Weights of a small GPT-style language model, trained from scratch on English Wikipedia: local attention windows.
Each number is 128 + 24 x the weight over the matrix's rms, rounded and kept within 0 to 255. Layers, rows and columns count from 0.

# layer 4 MLP up, 640x128, rms 0.397, rows 197-221, columns 0-63
[[116 149  95 102 158  73 133 116  76 148 149 130 174 129  97 164 144 115 155 163 112  95 166 100 107  95 134 119 164 132 129 116 131 111 117  95 154  98  70 127 140  90 177 140 131 106  90 112 117 113 129 125 141 139 149 141 171 130  92  78 123 126 135 125]
 [144 133 158 104 145 121 135 122 108 139 105 133 114 104 104 123 109 125 119 145 157 109 124 125 131 150 123 152 180 119 119  85 121 136 113 124 130 140 144 138  89 102 148 113 118 139 132 137 131 107 146 138 102 131 142 112  81 130 142 145 132 156  99 125]
 [151 122 132 112 103 115 106 140 135  45 121  94 111 140 115 169 130 133 162  98 142 149 124 110 132 106 124 113 102 117  93 110 113 149 119 117 156 107 142 149  98 112 133 111 123 139 152 136 141 132 133 162 120 137 149 151 134 115 137 129 141 132 121 119]
 [119 133 112 134 140 116 118 136 113 146 105 130 144 110 128 111 148 130 113 121 143 110 150 118 123 140 104 134 121 107 114  84 116 137 136 120 106 125 132 106 151  98 117 144 119 114 144 124 135 112  85 135 129 107 140 135 145 124 117 127 171 132 112 138]
 [143  87  95 135 139  81 133  74 165  95 130 147  89 104 151 137 146 120 184 125 149 101 139 109 124  68 172 196  96 139 126 133 131 180 152 176 105 156 121 129  96 119 103 145 115 129 155 123 124 133 145 239 149 198 118 114 147 158 116 151 117  86  67  85]
 [ 92 129 129 131 103 150 116 122 119 132 100 110 144 111 125 148 106 124 135 158 117 152  90 161 137 116 113 140 133 124 138 134 126 113 118  87 164  86 121 140 135 130 141  86 158  91 121 121 137 149 131 120 137  98 104 108 119 109 117 123 117 104 105 107]
 [115 107 100 157 133 148 143 120  89 126 161  97 119 140 106 136  91 152 156 103 125 129 116 109 148 117 158 125 128 152  91 110 117  91 159 112 161 143 149 140 119  80 152 106 155 123 114  97 135 106 124 107 142 108 126  87 145 118 142 155 133 160 173 103]
 [127 110 123 149 135 115 144 119 121 138 122 107 115 137 134 132 150  88 150 128 141 108 129 102 130 106 131 115 133 134 114  93 144 107 109 123 138 160 133 154 122 115 122 120 119 130 118 118 104 137 107 132 133 149 148 133 144 178 110 123 111 112 151 100]
 [107 163 141 131 146  78 113 138 130 109 146  78 154 147 206 138 135  97 186  93 132  93 189 126 104 161 172 134 138 180  55  84 120  74 122 137 128 118 143 101 125 102 129 172 163 171 151 102 104 106 100  88 105 111 133  97 128  51 132 155 116 137 111 139]
 [131 153 129 110 158 110 125  88 126 139 125 128 154 169 153 144 125  97 136 157 128  80  92 109  94 162 133 161 112 134  80 123 107 149 138 135  98  85 123 120 122 118 118  94 140 132 166 200 128 140  53 130 122  84 154 161 147 103 114 146 134  87 111 120]
 [114 161 146 113 119 110 157  97 149 114 110 138 107 129  91 141 112 121 114 137 137 128 134 114 134 126 146  98 165 102 110 125 147 109  99  93 160 167 150 121 129 108 134 129 124 107 100 156 130 111 116 145 143 160 124 136 117 110 130 108 141 123 103 162]
 [130 114 101 128 104 111 160 130 154 143 139 126 155 162  97 132 143 116 169 156 119 114 120 100 128 128  70 132 130 132 143 187 116 174 147 145 129  85 121 140 126  97 158  84 149 165 105 120 153 135 118 140 130 105 139 145 132 119  87 119 149 134 107 142]
 [115 129  96 140 132  90 175 143 117 106 147  82 131 128  98 158 139 111 179 104 170 172 125 144 142 106  41 100 132 185 160 123 116  99 116  95 153 141 122 127 128 134  91 111  98  83 112 154 132 117 123 118 100 115 133 142 157 135 152 167 132 122 120 130]
 [139 145 139  78 159 126 150 149 132  91  76 143 146  89  95 119 168 157 107 133 119 143 113  96 120 110 123 149  97 163 124  88 106 168 112 103 131 101 162 110 127 118 118  94 114 152 104 127 142 128 133 137 148  87  64 104 134 157 119 132  75 130 138 118]
 [144 135 130 133 142 100 132 118 137 147 136 145 129 141  75 110 128 135 172 117 133 110 123  81 103 168 117 103  63 110 142 143 131 129 136 143 175 144  97 116 108 151 147 123  84 156 129 122 119 125 142 114 110  89 131 135 164 116 134 102 107 145 163  63]
 [112 137 141 118 117 150 140 166 101 118 110 172 154 129  89 110 143 137 138 126 168 139 154 135  70 155  98 158 120 138 138 103 135 142 160  97  91 110 112  87 164 109 173  97 156 120 125 154 103  98 100 141 119 135 135 139 112 138 119 151 137 130 131 134]
 [ 99 127 137 160 115 119 130 133 131 115 129 133  91 149 125  99 111 124 142 128 129 140 146 137 106 121  85 115 138 125 144 111 127 156 128 143 151 112 145 121 148 167 131 181 157 123 140 118 105 139 140  98 131 130 129 143 131  69 122 135 149 152 143 104]
 [134 111  92 129 141  91 154  62 126 105 142 138 125 107 113  86 154 166 109 117 145 138 169 141  96 107 142 122 179 170 171  89 176 116  97 138 134 137 125 142 121 132 121 107 123 119 123  58 132 139  94 155 112 165 152 188 134  89 150 173 114 142  94  79]
 [123 126 135 155 118 149 117 127 101 132 158 119 127 106 142 121 127 141 146 123 153 134 141 133 134 110 139 122 138 111 137 130 143 151 110 137 151 138 153 122 124 135  94 123 143 140 117 126 122 149 131  73  87 123 139 151 127 120 135 141 133 116 132 100]
 [131 126 158 152 135 106 165 150 155 153 144 115 136 164  87 129 123 143 172 122  93 135 144  97 122 132  76 157 115 138 129 145 107  92 134 115 116  99 150  99 137 172 158 108 131 139 101  93 126  78 147  87 119 114 124 103 144  94 123 140 130 125 137  96]
 [185 125 122 143 115 117  78 126 109 138 125 126 133 113  93 121 128 126 109 173 145 173 162 144 130 140 175 142 167 141 167 111  91 181 119 126 137 105 153 158 115  65 119 144 131 161 145 151  99 137  80 120 154  79 135 123 179 146 150 109  93 134 118 183]
 [134 168 114 117 133 100 111 113 108 136 149 131 124 129 125 171 183 131 150 103 127 118 145  98 130 178 115 101 128  67  96 152 123 173 140 162 130 180 168 170 189 145 144  72 116 170  87 112 117  95 105 157  98 127 145 162 165  88 119 114 110 138 171  83]
 [109 120 126 113 117 121 168 154 109  77 117 112 120 146 116 155 155 113 142 115 129 121 173 133 120 148 139 141 167 157 131 100 180 149 124 184  98 141  72 167 202 114 116 105 127 139 149 154 144 120 167 125 151 112 144  78  75 146 147 139 133 109 117 116]
 [124 176  95 149 123 140 184 110 137 154 119 116 115 133 107 102 122 130 139 122  67 125 160 106 140 121  96 105 137 152 136  84 123 144 110 133 105 158 125 163 111 138 128 114 176 150 127 158 106 133 119 131 148 150 147 139 146 166 149 166 129 137  99 113]
 [127 134 140 122 161 102 139  74 143 145 123 178 127 188 128 150 150 166 112  91 158 102 118 158 136 147 136 132 104 100 118 147 112  91 137  98 120  90 112 178 138  91 125 132 127 145 125 114 104 148 153 115 146 104 106 129 138 143  50 154 165 121 109 152]]
# layer 4 MLP down (transposed), 640x128, rms 0.129, rows 197-220, columns 0-63
[[ 49 150  77  90 220  93 116 116  39 144 223  75  78 154 147 179 136  79  91 191 100  71 193  97  95  90 138  51 199  30  55  77  96 158 128 113  43 160  31 121  59 108 163 166 159 118  63 104 143 118 122 143 141 133 158 130 135 127 155  66 179  50 141 115]
 [114 109 159  98 122 178 119 119 158 153 111 132 122 138 108 117 120 151 115 148 159 127 110 144 148 121 130 121 159 152 146 145 116 129 126 134  95 124 168 165 105 121 119 123  98 118 109 143 137 114 119 121 153 132 143 119 124 131 123 113 120 128 151 145]
 [139 123 123 118 118 161 146  99 117 112 143 116 127 131 131 173 127 134 118 100 169 162 127 109 125 102 163 115 117  90 122 141 110 128 150 127 127 127 140 133 131 120 134 120  82 141 138 134 100 151 125 136 114 131 132 118 125 103 146 115 147 140 125 128]
 [144 138 113 103 114 133 149 140 138 132 127 117 136 154 121 131 122 148 145 114 122  88 125 147 142 117 106 112 130 132 150 119 120 127 104 131 164 102 109 129 119 136 126 108 129 172  88 138 137 101 121 127 155 125 129 127 110 110 150 114 106 138 125 137]
 [102 103 113 146 174 127  98 129  74  62 134  96 157 100 168 124 120 108 136 160 168  99 101 150 131 160 136 134 135 120  96 108 191  93 118 113 126 137 128 104 112 127 124 123 108 117 180 106 170 104 117 185 106  81 128 159  99 125 138  97 158 177  95 125]
 [129 120 160 144 120 123 122 145 150 134 146 122 140 132 124 134  97 101 123 102 126 120 156 111 126  98 121 132 138 139 143 113 142 147 170 116 111 142 120 115 137 127 144  95 113 124 101 112 131 131 118 112 116 136 151 122 137 120 165 144 147 125 146 123]
 [151 124 127 126 139 148 121 145 118 118 129 126  92 149 182 143 116 131 145 134 106 159 133  92 116  70 126 126 106 157 151 167 135 151 144 140 103 156 101 148 127 135 152 114 124 152 107 160 137 123 118 129 150 179 140 142 131 128 154 113 154  75 159 171]
 [124 139 134 150 132 136 125 156 135 106 123 109 116 156 146 157 137 133 150 143 138 113 118 140 124 115 123 123 109 110 128 118 121 143 128 139 150 127 137 135 132 138  69 113 145 112 106 130 131 158 143 135 122 110 136 125 152 113 112 150 121 140 101 138]
 [144  98 129  95 107 134 152  99  95 123 122 112 121  97 157 104 140 175 107 101  91 103 157 138 102  74 106 114 128 140  85 169 183  79  96 140  49  52 169 147 178 175 126 196 185 176 107  95 162 143  96 122 146 131 120 124 128 128 120 115 112 123 133 151]
 [138 174 120 157 132 115 106 132 134 134 115 121 143 148  40 119 102 203 123 103 162 134 130 154 118 135 127 118 154 110 133 142 136 113 155 109  85 173 163 131 131 110 109 152  80 106  98 114 121  88 132 101  92 121 130 125 147 103 104 133 109 140 132 129]
 [123 145 152 110 112 161 145 122 101 110 100 143 129 137  96 126 127 112 150 142 117 121 135 112 117  97 157 125 118 127 154 104 127 155 137 120 143 189 109 111 124 121 128  93 137 124 166  94 109 125 100 158 126 124 124 116 128 115 136 133  99 135 131 119]
 [145 131 105 181  98 181 180 130 152 132  88  96 143 148 123 102 125 136 112 158  94 108 123  89 130 152 116 114 151 143 164 192 115 144 125 134  92  76  88  93 104 117 184 121 123 160  89 107 139 137 102 159 150 123 102 164 134 113  78 141 124 131 164 108]
 [ 87 112  95 127  99 130  91 147 154 126 146 168 155 192 125 149 131 118 121 153 144 151 132 127 153  90 121 151 110 114  95 133 126 126 140 144 162 123 104  93 122  94  65 104 116 140 140 131 141 162 118  90 100  98 142 160 173  98 116 144 110 143  96 147]
 [130 155 131 117 147 109 136 111 146 118 174 102 119 102 115 129 117 166 110 135 125  95 141 107 139  76 122 134 102 114 107 113 132 158 146 144 112 144 131  88 130  92 126  82 120 143 147 125 104 134 143 137 161  91 116  95 103 124 145 134 144 115 152 126]
 [105 119  76 128 124 138 118 148 111 167 143 174 141 149 100 127 137 148 128  88 135 129 132  97 136 143 125 120  79 148 110 110 122 138 130 125 159 107 105 127 143 104  78 132 125 148 118 113 142 127 139 122 121  75 151 148 178 148 111 120  76  94 149 103]
 [139 115 108 139 138 192 147 129 134 134 126 124 148 123 205  91  96 151 129 144  92  85 114 123 107  93 135 125 123 144 148 145 111 148 130 103 133 106 128 136 131 123 155 100 148 127 108 124 119 134 105 146 149 150  98 133 138 108 163 110 117 117 165 167]
 [158 116  92 138 129 152 121 168 131 132 119 155 107 133 144 124 102 121 172 109  84 104 147 168 136 137  96 140 128 156 115 145  93 136 113 123 113 135 138 145  79 134 119 130 109 116 159 155 119 153 156 134 152 107 129 148 135  96 134 131 164 120 120 144]
 [104 137 103  91 174 156 114  93 155 138 125 141 122 112 159 121  48 174 115 161 139 130  99  70 138 133 117  88 137 114 118 126 196 119 125  91 133 169 117 111 165 156 128 113 152 108 158 150 177 159 121  98 104 100  76 120 128  86 141 131 166 148  96 144]
 [174 157 117 112 146 151 168 127 180 184 123 148 139 140 167 128  91 134 125  93 119 125 137 123 135 170 121 131 124  99  91 114 133  99  97 104 117 160 122 109 162 100 103 156 122 117 135 152 101 140 130 114 156 113 119 124  79 137 101 136 154  96 142 148]
 [152 100  99 124  96 122 154 132  99  96 133 118 131 138 130  93 153 135 105 141 115 117 119 116 112  87  94  78 141 123 134 129 183 146 156  86 147 122 107 147 121 134 106 148 166 120 108 124 109 119 127 123 116 104 149 102 105 137 113 129 101  82 164 135]
 [137 116 152 104 159 135 134 150 103 125 110 153 150 149 118 108 131 136  94 145  86 118 148 140 132 132 129 138 102 112 164  99 142  87 125 132 139 132 148 113 146 109 115 108  64 113 110 110 154 142 162 139 140 124 126 104 106 151 119 125 151  53 199  94]
 [137 126 122 130 186 125 137 147 109 179 117 116  86 127 154 134 110 154 143 132 104 174 150 119 154 156 136  93 122 111 129 138 138 134 105 150 125 125  92 150 134 163 125 113 122 178  92 140 113  78 143 147 179 108 120 123  92 169  86 145 112 162  99 151]
 [152  93 129  82 146 127 119 117 122 139 130 103 169 124 137 123  80 124 116 134 137 107 108 131 115 115 183  64 107 139  96 103 100 167  68 193 142 116 123 115 131 113 139 157 145 101 103 130 160 155 155 134  94 152 141 135 104 149  83 115 146  91 159 183]
 [139  93 129 116 123 143 129 144 156 107 135 141 146 134 103 137 173 124 134 153 147 140 149 106 114  97 111 127 114 138 160 145  99 151 103 105  73 122 139 131 117 130 133  75 123 152 109 115 127 149 153 127 135 127 110 116 132 123 178 139 133 138 118 105]]